python train.py --num_hidden_layers=14 --hidden_size=192 --num_attention_heads=2 --num_key_value_heads=1 --head_dim=96 --intermediate_size=512 --vocab_size=1024 --hidden_act="swiglu" --norm="rmsnorm" --norm_place="pre" --norm_eps=1e-05 --positions="rope" --rope_theta=10000.0 --rope_fraction=1.0 --qk_norm=true --attn_scale=0.102 --bias="none" --tie_word_embeddings=false --parallel_block=false --init="normal" --init_std_qkv=0.0198 --init_std_o=0.0 --init_std_up=0.0198 --init_std_down=0.0 --optimizer="adam_variant" --learning_rate=0.00162 --beta1=0.9 --beta2=0.99 --weight_decay=0.038 --lr_head=0.00566 --warmup_steps=225 --schedule="cos" --final_lr_fraction=0.03 --batch_tokens=16384 --max_seq_len=1024 --doc_mask=false --train_tokens=238900000 --max_steps=14582 --dataset="wikipedia_en"
Each number is 128 + 24 x the weight over its row's rms, rounded and kept within 0 to 255. Layers, rows and columns count from 0. The size above them is the row's rms in percent of the matrix's.

# layer 4 MLP down (transposed), 512x192, rms 0.0935, rows 430-464, columns 0-63
size [102 103 105  94 111 100 105 102  98 103 110 104  95 100 100 102 105 101 109  91 107  99 114  94 108  99 101  88  99 103  94 114 106 108  86]
[[142  88 112 170 141 106 141 109 105  77 119 114 142 129 150 131 127 118 106 118 143 117 106 132 130 105 120 121 129  92  83 110  94 124 143 143 140 113 105  99 123 132  98 130  93 141 161  62 134 129  89 141 143 125 172 113 143 164  69 133  84 130 171 149]
 [102 198 137 145 171  78 143 114 136 124 127 121 111 120 125 130 112 145 147 141 108  89 129 106 137  66 122  85 117  96 105 127 146 150 156 138 165 112 123 124 108 141 116 125 124 136 128 126 137 109 150 152 145 127 128 140 164 116 164 114 162 151 133 119]
 [ 94 187 143 125 109 117 146  89 142 137 155 159 144 139 136  88 123 159 132 112 101 118 128 147 137 128 103 132 101 131 156  98 103 167 147 142 111 154 167 117 119 126 131 137  98 129 162 160  80 114 114 110 101 152 106 145  89 146 146 156 132 140  96 187]
 [157  23 136 114 131 143 173 138 149 137 115 110 172 154 147 138 143 115 166 123 109 142 131 149 139 115 132 133  90 128 128 162 131 118 107 145 143 129  99 108 127 131 154 122 119 117 144 104 169 124 105 118 128 144 115 162 148 139 139 109 120 131 120 133]
 [112  51 114  99 116 160 109 114 158 116 164 135 129 136  96 160 159 157 144 140 107  91 144 131 171 130 115 140 136 116 136 147  91 159 117 135 100  82 172 162 172 103 126 143  93 141 118 102 113 140 141 127 112 124 130 125 137 129 113  98 147 151 164  92]
 [109  83 133 120 124  98 123  91 140 141 112 154 154 117 142 114  97 151 126 149  98 126 127 117 126  96 145 133 125 151  92 169 137  98 113 126 101 131 125 110 123 145 169  94 111 127  93  97 109 150 139 109 132 123 142 106 131 143 111 130  79 142 154 145]
 [149  36 136 103 141 134 143 138 127 134 161 134 106 113 180 105  82  95 100 126 136 128 124 174 138 111 148 121 133 146 122 126 140 105 142 151 154 133 125 115 162  99 160 140  90 110 134 102 134 127 112 111 135 124 109 147 125 146 114 147  66 120 170 139]
 [122 130 115 132 132 115  99 111 132 168 123 115 105 137 144 109 103 164 129 141 142 150 112 174  82 105 123 155  85 111  93 125 110 119 145 158 193  91 133 106 148 100 137 138 145 171  88  92 148 107 110 120 106 136 118 141 126 121 147 119 139 153 126 125]
 [136  72 140 140 138 124 133 102 138 123 119 152 117 168 163 124 143 142 128 119 166 133 129 120 127 128 166 134 152 181 155 123 166 169 180 125 130 117 116 142 160 103 160 116  99 144 136 100  99 163 134 162 158 121 130 167 119 105  94 132 112 120 195 110]
 [124  93 143 148  80 138 106 151 107 118  98 134 121 105 154 106 150 137 146 139 155 130 130 134 153 166 110 115 149  96 117 105 146 130 160 138 181 155 175 114 125 156 146 116 125  98 113 149  96  98 154 137 147 131 181 117  92 165 165  85 103 132 138 113]
 [137 181  89 150 131 131  93  91 130 112 148 145 184 127 109 128 128 159 156 128 105 137  98 131 114  82 139 136  99  93 130 114 119 171 132 146 117 113  84 138  93 142 144 103  97 100 142 164 122 140 107 120 110 122  97 112 167 126 130 107 140 155 147 171]
 [105 160 145 156 169 125 136 127 130 124 126 143 146 122 103 129 109  90 138 115  99 101 131 121 153 124 170 128 180 143 142 122 127 142 133 163 129  62  99 127 130 107 107  90 154 175 129 174 139  99  94 103 173 158 104 136 101  78 123 145 128 146 161  87]
 [165 181 132 112  45 166 137 132 135 101 133 133 153 128 158 118 133 130 130 147  91  87 175 127 135 135 109 123 140 141 134  96 142 129 149 101 128 117 177 128 151 116 139 139 102 136 120 143 181 143 172 141 160 133 111 131 121 127 142 104 255 122 124 127]
 [145 139 110 112 156 161 163 114 147 108 126 143 165 117  80 127 110 103 140 142 144 149  73 166 148 134 135 170 159 142 129 192 117 129 108 159 125 126 156  97 125  92 105 192 132 154 136 131 169 141 136 138  97 127 119 192 131  95 141 110 168  99 128 126]
 [133 250 134 112  73  94  76 149 160 123 158 163 169 135 104 132 116 149 122 115 105 142 119 112 120 139 114 121 126 130 119 144 141 133 136 154 111 157  82 180 115 111 121 157 151 144 126  95 133 140 149 161 137 127  98 122  95 126 141 151 213 116 118 156]
 [ 90 214 144 153 120 117 141 135 115 147 182 102 150 109 148 145 115 172 129 127 130 140 119 133 123 116 154 126 174 132 151 133 128 113  34 112 108 131 144 142 108 113 151  91 186 127 134  44  99 135  95 146 149 118 155 155 136 131 158 117 189 102 136  89]
 [157  96 185 138 161  99  86 105 112 167 134 120 123 117 121 104 129 124 136 142 137 157 159 125 149 136 127 159 125 101 173 168 106 106 164 105 143 129 168 123 124 110 143 149 180 148 115 104 118 113 113  51 108 141 127 170  92  86 101  97 143 112 128  87]
 [119  47 138  93 115 139 116  97 124 171 125 119 150 109 142  97 127 135 143 129 126 116 184 146 154 112 124 107 117 120 130 143  83 137  98 106 172 124 156 194 157 165 133 114  77 104  89 103 141 133 117 154 131 106  97 155 128 157 123 113  80 128 129 155]
 [ 95  79 169 169  96 157  91 142  89 153 153 164 172 154 128 161 117 109 119 161 139 166 128 151 132 141 150 140 100 144 110 150 114 125 124 118 131 122 163  80 131 127 164 137  98 143 109 103 152  75 152 113 103 128 123 119  95 155 112 141  65 135 127 115]
 [165  75 145 161 112 122 159 118 137 103 104 157 149 172 161 108 127 161 138 113 131 134  98 127  91 128 190 172 121  93 103 132 136  95 116 123 142 111  62 145 143 105 138 122 126  96 161 104 112 102 113 137 118  79 148 130 150 130 126 114  74 167 140 108]
 [156  75  77 119 144 134  96 131 143 129 209 162 137 135 113 181 132  95 115 148 152 112 125 152 163  89 135 110 111 139  86 157  98 147 122 123 175 106 136  80 161  85 133 149 153 147 122 176 109 142 139 131 139 147 118 160 100 124 163 123  88 117 121  92]
 [169  94 140 131 116 120 162 123 162 123 127 133 147 115 121  73 143 138 175 132 152 137  96 119 122 109 115 125 200 157 143 138 161 118 143 123 114 113 133 154 146 124 153 127 136 154 120 117 156 135 114 135 114 140 141 125 100 101  91  94 160 106 142 123]
 [155 128 102 140 143 145 126 116 127  99 150 130 107 120 137 103 168 133 157 107 159 146 146 120 145 102 116 144  87 102 115 139 128  88  89 152 103 141 146  97 115 131 139 148  83 124 134  81 125 102 164 111 144 118 160 121 138 102 111 126 200 132 130 129]
 [103 155 143 170  95 145  92 186 101 111 126 132 126 162 119 197 193 138 153 130 134 110 131 115 133 132 143 111 139 115 128  84 125 125 107 105 159 129 114 113 128 122 145 140  84 108 136 136 121 149 152 111  96 105 114 114  95 150 124 136 112 131 163 146]
 [157 113 152 139 120 120 132  94 137 155 122 132 142 139 104 117 102  98 113 151 182 177 156 126 115 121 139 109 163 118 131 175 134 108 153 132 121 113 152 160 106  81 121 124 125 129 138  98 111 186 100 109 133 141  92 126 111 128  94 121  84 144  90 122]
 [103 145 152 139 103 175 120 136 106 146 107 115 149 116 128 156 114  90  86 114 168 127  58 129 130  77 106 154 106 151 136 138 145 128 131 123 127 129 132  89 149 171 130 130  93  79  92  85 147 119 107 138 110 129 174 135 111 129 135 115 118  78 139 101]
 [152 122 126 133 106 179 151 142  87 125 133 121 165 101 127 148  88 164  59 139 120 103 141 152  98  49 151 114 125 116 142 140 120 126 153 136 122 133 109 150 197 139  56 113 116 108 114 155 105 144 142 143 127 122 107 168 165 139  83 103 131 123 127  70]
 [106 168 125 124 175 130 143 119 114 151 149 138 139 103 128 134 109  98 142 110  94 157 147 110  98 195 101 105 123 139 125 155  65 119 101 147 135 134 144 104 125 104 105 125 152 133 153 114 133 157  95 160 131 124 139 143 134 107 126 128 169 134 159  88]
 [101 242 108 121  57 145 136 132 102 138 140 107 150 112 120 136 151 135 125  83 148 139 144 115 115 139 126  93 128  95 133 114 149 150 151  93 135 113 139 132 159 104 137 100 120 136 156 109 139 107 119 133  64 123 119 114 144 156 131 103 165 121 110 129]
 [109 144 146 104 116 119 150 139 116 158 151 110 168 137 107 148 159  93 135  83 154 104  98 124  96 174  98 104 161  89 121 122  90 135 112  96  89 140 168 125 137 105  92 146 132 109  76 133 128 148 125 112  62 119 109 120 140 159 117 132 151 101 168 121]
 [101 137 168 107 110 113 139 119 145 125 110 134 135 130 157 103 130 170 165 105 116 123 140 137 118 169 114 152 181 147 118 105 122  99  86 115 135 110 154 103 151 144 147 114  74 132 133 107 142 114 129 162 132 149 118 138 138 168 172 161 191 138 120 107]
 [145 128  95 130  80  89 131 122 105 151 140 144 136 139 139 131  76 116 124 167 120 154 102 110 132 107 140 135 124 102 109 102 124 120  88 127 136 118  74 136 123 114 140 106 134 121 160 120 178 147 143 113 100 143 117  92 107 130 171 107 170 131  91 126]
 [150  50 140 130 159 147 136 118 120 101 120 159 141 153 123 134 106 113 130 148 100 117 151 165 148 150 111 128 151 113 110 186 106 130 140 106 115 133 142 170 118 149 144 155 128 119 103 143 147 142 155 111 154 124 141 145  94 126 152 109  77 151 139 131]
 [106 134  91  97 113 168 137 165 130 129 131 119 189 116 113 113 119 116 139 118  96 118 153 108 141 101 160 100 166 140 142 136 152 126 107 164 171 173  93 154 157 119 162  91 132 130 124 101 142 175 103 147 126 141 127 142 189 120 127 136 132 105 136 124]
 [122   0 102 109 135 157 129 140 120 139 117 118 139 120 155 131 172 113 101 138 125  99 158 113 134 142 127 126 136 127 124 107 118 136 103 120 133 112 123 127 139 122 111 111  89  86 138 159 148 107 118 103  94 138 121 131 105 147 126  97  75 100 110 111]]
# layer 4 MLP gate, 512x192, rms 0.0962, rows 431-465, columns 0-63
size [104 100  96 111  98  99 103  99 105 109 103 100  96  96 102 103 102 113  92 104 104 113  94 108  94 104  87 103 101  91 109 107 105  82 106]
[[103 126 123 157 110 114  81 100 137 119 140 179  90 116 159 107  97 149 109 101 138 163 174 144 112 112 161 134 115 173 165 119 123 109 122 146 129  86 124 131 147 149 165  94 128 158 109 114 120 132 155  96 128 145 104 107 140 145 119 132 142 100 106 117]
 [154  91 124 118 143 117 148 131 133 126 150  92 103 138 113 112 192 140 160 128 151 127 179 131  93 176 129 129 122 157 133 123 188  90 134 101 112  74 133 121 104  86 147 145 108 144 152 149 119  93 120  83 164 101 123 114 113  94 119  94 121 182 159 118]
 [138 157  92  99 114 144 129 128  89 148 150 127 156 133 140 113  95  99  97 133 112 118 154  89 139 147 136 151 143 145 189 173  98 136 121  97  97 170 116 135 112 123 121 117 121 153 110  81 101 139 108 140 154 135 130 142 112 102 108 138 134 136 141 141]
 [101 127 123 109 136 126 156 166 149 164  69 117 151  95 120 148 128 103 154 138 176 169 117 118 124 120  99  99 107 175 153 109 164 146 141 139 138  99 139 174 124 119 144 106 138 128  95 140 175 111 108 137 147 136  82 131 175 132 144 117 121 139 168 177]
 [149 121 126 133 102 117 126 149 106 119  91  91  57 117 159 147 124 107 144 156 139 187  80 167  96  94 142 148 138 105 162 100 124 129 110 101 140 178 157 146 136 136 129 128 130 130 154 146 115 122 112 104 135 142 133 148 105 112 145 104 161 105  64 112]
 [128 112 124 125 123 125 116 109 107 102 140 168 180 102 120 141 110 153  87  94 140  95 158 167 131 114  77 143 129 165 114 141 112 130 104 121 102 130 138 144 147 149 133 145 140 143 110  58 128 126 125 114 142 111 104 137 118 138 154 131 116 183 138 130]
 [113 145 130 139 122 141  93 114 124  98  71 151 110  78 143 111 164 120  96 133  81 129 114 126  73 132 174 118 175 168  75 153 116 127 119  98 109 129 139 166  92 142  87 135 102 112 154 148  99  90 135 100 132 113  90 100 102 102 103 140 134 134 122 128]
 [135 155 171 141 120 114 153 154  62 144 144 134 172 119 150 118  79  79 118 127 108 109 150 126 153 130 123 110 141 111 112  70 144 139  96 127 123 163 144 124 145 142  81 110 121 167 129 146 126 158 154 123 122 129 118 124 102 125 120 148 148 141 103 139]
 [122 143 124 120 106 119 162 147 130 147 159 147 146 164 114 121 125 152  95 153 135 134 102 117 115 173  97 103 122 118 106 145 140 156 133 150 117  89 134 129 117 162 151  97 162 105 130 151 108  87  84 153 164 123 114 157  87 109 122 110 135 131 133 154]
 [135 138 127  65 160 117 114 118 159 141  89 139  72 127 157 116 129 115 126 114 143 150 117 133 116 178  97 100 161 114  87 147 135 127 118 127 124  94 158  86 139 132 113 130 116 158 117 140 111 143 161  78 117  96 171 156 162  85  88 128 138 120 158 154]
 [119 116 102 158 140 130 145 111 123 119 130 139 117 172  99  89 107 130 129  97 116 119 128 132 141  88 115 121 161 114 121 122 158 114 128 100 157 136 141 160 181 179 166 148 137 167 141 136 101 125 100 184 105 147  60 115  84 134  95 161 136 138 157 128]
 [121 134 103  94 168 107 148 162 100 106 155 149 135 145  87 152 110  92  73 107 137 156 125 145 117 124 161 119 139 126  97  93 119 143 105 112 128 123 105  94 114 149 138 103 145 135 127 100 105 113 128 137 138 148  90 173 129 115 155 138  88 132 137 147]
 [160 161 117 131 130 137 148 162 137 134 166 147 144 151 106 144 132 113 108 135  99 109 151  94 153 140 125 139 119 140 118 119 150 103 141 177 120 144 163 154 137 117 116 151 106 154 109 143 171 130 119 152 112 160 111  93 113  64 171 176 145 141 107 169]
 [144 124 135 159 108 140 147 118 147 121 154 145 117 140 117 155 118 137 138 110 111 145 165 137 112 106 111 128 129 143 159  62 180 113 102 111 121  58 152 142 131 145 132 104  95 148  96 153 114  97  88 123 140 116 143 127 129 143 123  85 125 121 178 109]
 [153 122 155 145 133 145 106 135 167 115 106 162  79 169 104 167 129  76 164 113 158 114 147 159 157  93 134 127  95 110  87 109 103 139 168 134 148 139 140 134 139 113 123 120 100 152 100 157 148 120 130 125 152 116 133 129 119 127  85 131 137 155 116 152]
 [143 165 126 156  95 161  95 139  95  81 101 100 134 174 142 149 163  88 158 139 117 156  83 130 150 162 122 176 167 128 119 130 104 147 103 135 142 128 121 130 145 161 107 117 113 136 108 138 160 131 139 108 150 144 151 128 133 144 121 154 128 151 155 132]
 [153 123 104 147 107 147  86 117 102 126 161 119 121 159  87 104 149 132 116 128 140  96 143 129 138 146 134 140 121 172 163 129 104 153  97 103 154 167 135 115 157 127 134 125 112 155 100 122 106 146 114 146 120 141 124 119 125 124  94 107 106  98  79 145]
 [116 108 125 124 111 164 158 144  99 163 135 106 164 134 110 112 109 164  91 145 148 159 152  86 132 129 105 150 157  77 129 133  85 129 143 140 159 126 145 144 161 157 111 121 132 166  88 124 115 140 159 117  82 137 123 136 100 172 106 122 118 180 109 119]
 [129 100  95 148 156 122  98 169 154 173 164 105 129 126 111 155 136 131  87 137 162 148 129 122 116 146 146 124 167  85  87 123 127 153 148 124 116  98 141 164 146  95 118 111 140  99 133 142 177 128 114 151 141  98 131 161 130 102 116 118 100 124 122 168]
 [134 155 146 103 103  99  88  72 150 121 159 153 138 142 103 140 147 141 113  81 133 122 140  63 128 137 143  99 108 128 136 125 107  88 151 137 159 116 126 123 136  98 139  81 168 144 109 148 138  92 120  84 146 148 122 119 105 144 122 112 145 128 123 175]
 [131 128 134 135 115 128 130 149 102 162 100 142  80 115 115 104 153 159 159 158 153 139 157 121 172 110 135 138 129 150 132 146 125 107 103 178 159 104 122 171 147 110 157 140 140 146 144 130 131 142 132 128 129 127 116 130 149  75 130 124 150  93 140 162]
 [117 136 157 117 101 145 122 168  73  98 114 127 106 122 115 110 111 142 154 128 154  97 122 135  67 135 119 137 135 141 120 121 137 162 134 119 172 107 137 106 144 139 144 113 118 143 143 146 136 131 131 117 149 159 133 133 108 136 148  84 144 188  68 113]
 [135 114 124  97 110 125 128 138 101 127 113 130 114  91 104 107 105 135 121 110 132 158 152 121  99 133 162 138 118 143 124 116 110 159  98 111  95 123 120 157 120 131 145 169 150 193 103 123 105 131 105 150 125 125 105 132 155 128 160 130 124 148  71 113]
 [110 129 151 109 142 137 100 111 151 129 174 132 152 178  91 150 131 151 108 135 152 149 116 122 153 111 172 115 105 141 115 137 110 120 167 112 115  81 124 125 110  62 116 128 112 148 166 104 110 111  85 141 143 144 132  91 116  80 138 188 136 161 141 140]
 [124 108 149 164 130 107 110  91 140 132 113 105 156 126 113 172 117 144 181 128  83 107 105 142  93 130 127 149  88 127 109 138 106 114 146 172 148 109 127 146 155  76 105  90 151 138 126 114 119 137 136 136  92 157  82 115 171  78  94 144 167 108 120 124]
 [125 143 155  94 110 126 108 115 102 124 105 110  89 100 184 143 128 124 135 117  58 120  94 114 172 106 142 153 137 135 127 152 144 166 125  94 169 178 114 124 129 163 168 117 146 136 149 143 132 160 140 135 123 162  95 144 131  73 146 121 134  89 119 162]
 [157 140 159 148 108 140 120 127 151  89 134 148 122 135 115 118 129 105 105 184 133 108 136 143 140 116 107 111 127 156 129 106 138 130 162 138  91  88 138 129 118 130 107  94 133 108 116 134 171 133 133 121 116 158  85 126 154  73 139 157 159 117 117 117]
 [192  86 146  99 125 101 106 116 144  84  93 117 152 167 154 211 100 108 148 155 101 113 107 173 130  92 115 152 147 149 110 132  94 156 102 145 136 109 107 157  93 137 149 157 109 113  95 122 166 123 119 148 154 170 104 188 104 121 120 123 141 159 127 113]
 [110 130 183 156 141 124 149 138 102 129 111 117 125 148 117 108  92 147 111 124 110 125 116 150  98 123 122  96 112 135 156 135 125 122 114  62 124 123 164 121 133 121 169 119 146 133 123 140 108 159 115 125 129 116 142 162  57 126 154 169 133 163  96  77]
 [154 109 144 138 134 157 199 139 103 121 172 126 149 106 134 102 107 108 115 117 125 123 122  93 121 135 116 101 131 116 103  97 117 144 144  95 152 148 117 148 124  85 103 143 140 126 138 169 126 141 156 136 113 155 149 144 142 132 119  93 139 116 150 109]
 [142 152 137 113 140  89 121 107 103 128 143 134 120  90 135  85 122 166 151 122 117 163 132 152 158 143 111 121 136 118 174  99 115 122 114 139 141 148 145  93 126 153 146 130 118 142 140 158 156  99 122 159 145  81 103 139 115 105 168 117 147  96  85 109]
 [156  92 128 129 124 130  96 110 187 132 118 147 129 184 144 143 146 158 136 155 150 115 109 170  32 153 138 125 127 152 108 120 117 134 122  96 134  75 153 172 109 153 148  98 132 124 151 162 156 122 130 159 155 146 153 168 132 115 158 122 134 116 120 142]
 [ 94 109  98 149 145 100 110 146 114 106  93 142 118 119 146 140 102 148 156 118 120 115 153 138 125 141 127 136 162 148 119 117 101 143 107 108 125  76 152 117 160 110 114 106 131 149 149 167 165 112 149 108 113 130 120 141 130 142  95 184 101 186 117 138]
 [153 110 134 125  86 116 140 143 126 146 119 140 147 171 151 147 134 146 157 159  89  90 131 137 139 117 164 135 123 108  99 129  92 101  92 181 111 103 187 135 150 155 120 122  95 131 148 153 174  83 107 136 142 153  91 158  92  86 115 124  90 104 155 161]
 [ 72 151 147 100 115  79 148 158 176 123 134 139 104 123  92 124  84 154 132 134 143 108 147 111 130 120 152 123 164 152 133 155 116 163 137 131 114 108 150 137 113 145 143 130 183 149 120 142 102 156 121 160 112 149 136 117 114 119  94 140 173 143 109 146]]
# layer 4 MLP up, 512x192, rms 0.0934, rows 431-465, columns 0-63
size [105 100  96 104 100 106 105  94 108 109 100 102  98 101 104 104 106 109  94 109 116 107  94 106  97 107  90 101 100  92 107 110 108  86  95]
[[120 116 116 113 105 119 146 122 123 154 111 142 102 117  73 128 152 107 158 112 132 107 128 119 163  95  92 135 127 113  84 116 111 175 145 131 113 151 137 147 193 116 108 165 154 113 124 196 157 149 116 127 139 121  88 130 144 119 128 114 121 179 140 116]
 [154 100 111 104  95 158 118 145 109 114 106 148 143  86 154 170 105 138 151 110 135 124  94 117 115 122 145 127 152 103  86 124 129 120 148 111 133 138 102 130 141 110 106 125 145 153 123  88 139 138 105 155 120 138 135 128 150  96 163 134  98 138 112 121]
 [128 181  93 110 136 156  83 102 129 126 132 156 160  67  84 118 143  86 127 144 110 132 120  96 130 108 146 159 140 174 194 143  76 133 113 137  95 155 136 109 121 116  78 129  84 146 171 139 155 112 144 100 147 143 123 127 142  79 114 141 142 108 137 123]
 [ 94 142 132 138 111 116 112 100 114 142 136 136 106 160 153 116 129 159 129 148 106 118 142 115 112 130 111 114 169 132 150 144 145 137 156  67 126 183 135 101 165 175 122 135 179 136 105 103 138 104 170  61 173 119 146 136 126 152 118 106  96 133 156 116]
 [149 127 148 114 160 131 110 122 131 137 109  94 107  93 132 169 148 104 105 139 106 148 124  93 103 111 110 155 110  78 138 139 127 108 118 133 157 116 137 126 113  86 112 126 125 152 159 134 148 180 123  93 108 123 115 110 131 109 140 139 130 134 137 144]
 [134 121 139 103 145 121 134 118 128 144 117 140 125 123 102 126  90 175 130 133 145 133 136 121 119 107 146 153 124 162 113 108  81  94 146 133 104 134 145 133 154 151 111 140 133 128 123  97 127 138 148 143  99 101 107 128  83 149 162 142 101 132 146 141]
 [139  97 140 113 105 120 135 111 105 141 124 119 126 136 115 144  92 145 123 109 162 143 131 134 113 129 127  88 102 104 126 111 100 127 121 103 165 162 140 120  97 169 164 120 116 128 142 157 187 127 108  98 149 159 125 100 116 138 176  43 150 107 132 102]
 [153 155 138 171 118 162  98  92 164  98 125 142 119 131 119 178 123 126 113 128 146 148 193 107 155 122 146 104 110 154  84 122 134 157 126 119 114 151 139 108 141 133  95 104  87 128 145 137  97 120 135 111 100  88 115 122 121 137 126 119 132 140 155 106]
 [163 110 170 133 130 145 161 128 126 118 163  72  80 136 100 125 118 169 118 158 140 117  95 126 124 106 118 138  89 110 154 138 138  93 118 157 177 159 167 145  84 145 140 115 127 169 120 143 135 127 124 108 151 123 107 146 107 147 116 139 146 130 120 154]
 [137 107 140  80 130 132 141 112 120 107 123 128 128 138 109 119  78  77 114 120  75 127  80 126 144 117 114 115 153 134 130 147 122  85 144 107 150 120 131 123  99 163 124 144 102 124 114 156 138 115 134 151 158  99 119 106 153 141 108 146 117 128 110 137]
 [165 117 147 116 137 153 173 138 152 148  93 124 131 145 154 156 143 160 111 130 118  95 110 121 192  87  99 124 146 117 140 150 111 121 146 126 108 109 140 146  74 100 144 124 105 159 152 166 116  93 143 106 114 120 138 126  99 110 142 150 130 161 127 121]
 [116 129 107 131 133 142 103  97 149 120  98 135  94 111 170  94 135 149 134 156  97 152 171 119 168 134 125  79 117  89 183 149 159 134 130  99 117 130 137 124 152 134 135 143  87  95 106 152 120 119 124 122 113 148 163 119 118 139 120  95 143  94 138 136]
 [154 115 128 104 131 139 120 143 107 192 142 122  74 136  85 103  64 142 122 181  92 127 104 175 165 119 117 161 113  86 126 129  83 114 133  63 109 146 127 146  74 134 119 170 117 132 133 135 114 123 145 123 106 125  92 147 100 130 115 148 124 140 132  86]
 [135 142 168 110 142 116  92 140 109 142 104  96 133 142  92 145 137 136 127 126 147 124 106 105 107 135 125 125 114 173 107 214 113 127 155 117 113 180 100 125 107 104 132 182 148 113 179 144 138 142 130 117 185 132 150  91 139 126 125 143 145 141 130 126]
 [ 98 125 104 125 168  97 134 130  88 157 148  96 142 103 153 132 130 138  86 142  87 135  86 105 120 115 127 124 170 135 165 141 143 105  90 126  76 145 131 122 129 160 147 159 171  98 163 109 120 123 101 149 116 145 120 125 139 125 158 135 110  98 162 112]
 [ 97 107 110 117  84 109 120 122 137 139 120 126 137 143 117 103 116 122 121 130 118 150 123 156 120 117 165 104 114  98 187 156 116 137 127 114  83 140 125 144 130 116 152  94 185 101 110 106 116 131 129 132 111 154 116 148 166 145  75 154 124 107 112  82]
 [124 115 108  71 141 172 125 109 149 140 103 112 154 126 103  82 151 144 123 115 142 113 148 150 145 121 118 154 117 117 132  94 115 190 137 146 171 145 134  78 151 151 154  90  93 135  92 129 111 131 113 131  76 131 107 137 137 153 122 134 134 135 103 100]
 [ 94 131 127 122 101 143 106 176 111 146 138 129 172  74 168 153 144 152 120 110 174 151 152 107 156  96 115 136 128 107 118  92 124 103 150 163 170 111 147 113 155 124 121 155 127 155  88 171  88 137 116  90 113 139 141 169 165 160 143 153 126 157 109 129]
 [141 127 104 147 129  86 121 141 152 132 123  75 123 105  77 165  98 105 129 144 142 131 113 137 147 110 126 105 154 109 138 101 133 110 149 158 120 140  93 141 116 105 114 152 137 165  88 145 153 130 124 158 124 121  88 134 138 103 158 108 124  95  97 165]
 [138 176 136  84 155 148 156  92  98 128 133 132 130 117 106 169 116 125 148 150 114 145 101 179 107 125 157 100 142 123 148  77 113 178 107 123 135 133 101 107 120 135  99  94 134 166 111 125  80 118  95 104 126 123  98 139 107 101 143 120 138 133 142 102]
 [180 148 130 128 115 142 163 131 151 165 112 129  98 139 117 101 157 134 142 145 124 110 131  87 223 130 106  77 111 145 170 147 153  89 124 164 102  95 160 168 134 111 169 144 126 147 138 128 182 126 141 127 142 109 117 154 134 143 126 119 160 138 104 170]
 [139 100  94 101 135 122 114 136 118 134 165 140 101 113 175 122 116 135 159 170 126 100 118 114 128 101 105 127  92 124 131 124 126 118 130 173 165 131 138 138 125 140 125 147 121 107 156 140 133 102 190 160 138 133 136 160  99  65 130 111 124 102 119 107]
 [126 128 135 139 115 123 194 146 121 105 136 109 140 123 180 144 150 106 121 148 160  86 165 136  99 154 127 162 129 128 121  95 110 106 104 106 151 129 114 124 120 149 107 105 113 104 177 159  60 134 132  96 100 125 129 118 129 146 120 136 142  87 127 110]
 [141 141 139 125 128 146 166 140 121 110 120  95 144 147 139 112 151  92 144 136 146 160 127 131 118 137 111 124 173 147 186 102 110 174 121 207 126 114 123 160 130 152 118 137 102 167 125 139 113 137 144 173 120 131 106 166 121 171 124  99 140 153 153 136]
 [ 81 118 120 141 167 116 106 123 125 133 141 141 154 109 143 132 161 134 103 137 120  80 133 155 115  87 137 115 124 175  92 123 103 139 120  64 102 138 111 105 142 129 107 160 114 122 100 123 117 151 109 126 125 137  95 124 113 143 115 211 135 105 123  93]
 [131 122 148  77 108 132 135 117 131 145 114 130 107 137 136 153 107  86 123 148  83 134 102 127 156 152 115 157 154 140 100 146 127 158 139 108 143 106 142 104 101 135 157 140 131 113  90 121 151  82 145  72 129 153 128 133 129  75 113 138 107 158 123 158]
 [146 139 111 122 158  91 150 138 112 146 107 124 112 121 174 133 140 132 147 126  97 115 151 106 122 166 137 141 114 117  80  98 137 102  89  99 109 140 107 135 170 133 143 140 119 131 179 127 102 104 161 105 147 124 142 112 123 147 106 122 110 124 113 132]
 [ 94 150  98 171 169 154 142 143 126 131 114 130 102 119 162  92 107 126 110 141 138 128 139 143 143 130 167 154 120 129 111 126 145 117 134 146 105 183 145 103 106  99 162 159 140 108 139 139  90 136 154 109 133 100 125  76 111  91 141 136 121 137 153 137]
 [134 149 110 100 103 127 108 146 101 114 132 136 164 163 116 157 133 128 135 130 113 122  87 171 149 143 100 155 111 139 122  82 133 225 114 153 114 112 127 153 150  80 103 150 144 128 134 133 154 146 106 130 133 138 122 158 129 126 101 121 144 142 119 149]
 [144 122 106 161 162 109  93 163 118  92 118 145  73 152 145 133 131 135 119 149 109 175 186 152 143 136 115  58 144 121 110 111 133 113 136 142 123 141 123 121 115 146 103 124 148 111 127 120 108 117 135 167  78 116 153 139 109 140 103  97 120 108 130 140]
 [133 117 129  99 153 147 139 111 134 107 159 127  79 115  93 153 147  94 128 135  86 107 106 131 148  93 119 162 125 136 148 138 127 132 113 117 146 145 158 109 159 115 122 165 192 142 128 116 135 100 162 135 136 140 123 119 142  92 128 125 135  97 105 117]
 [158 125 131 154 143  56 150 122 112 124 162 171 136 162 115 153 156 102 159 144 119 130 136 121 167 142 112 148 109 127  93 110 153 151 113 105 140 103 133 125 100 144 111 121 123  99 120 162  90 137 117 176 147 146 104 112 102 156 113 129 131 138 133 119]
 [154 112 134 152 110 142 139 137 113 144 148 114 120 120 150 193 140  56 106 151 152 133 126 137 151 164 146 135 126 150 106 148 114 173  93 122 108 100 148 124 131 104 134  77  93 129 159 158 125 129 111 102 124 124 117 130 128 140 168  96 109 159 150 144]
 [155 111 103 110 119 117 146 127 125 142 129 123 151 149 159 165 136 139 152 144  95 109 123  96 120 123 158 146 114 101 118 140 134  81  89 132 129 118 160 144 160 178 139 130  98 115 141 159 182  90 106 121 131 158  92 111 106  98 107  96  87  92 139 154]
 [ 83 123 121 101 152 111 154 135 156 139 133 159  95 105 148 118 123 158  76 109 130 152 116 133 107 138 146 159 124 165 133 171 158 137 133 120 104 119 116 124 129 151 157 118 187  90 138 178 109 167 137 127  98 115 162 115 131 154 109 110 136 142 130 162]]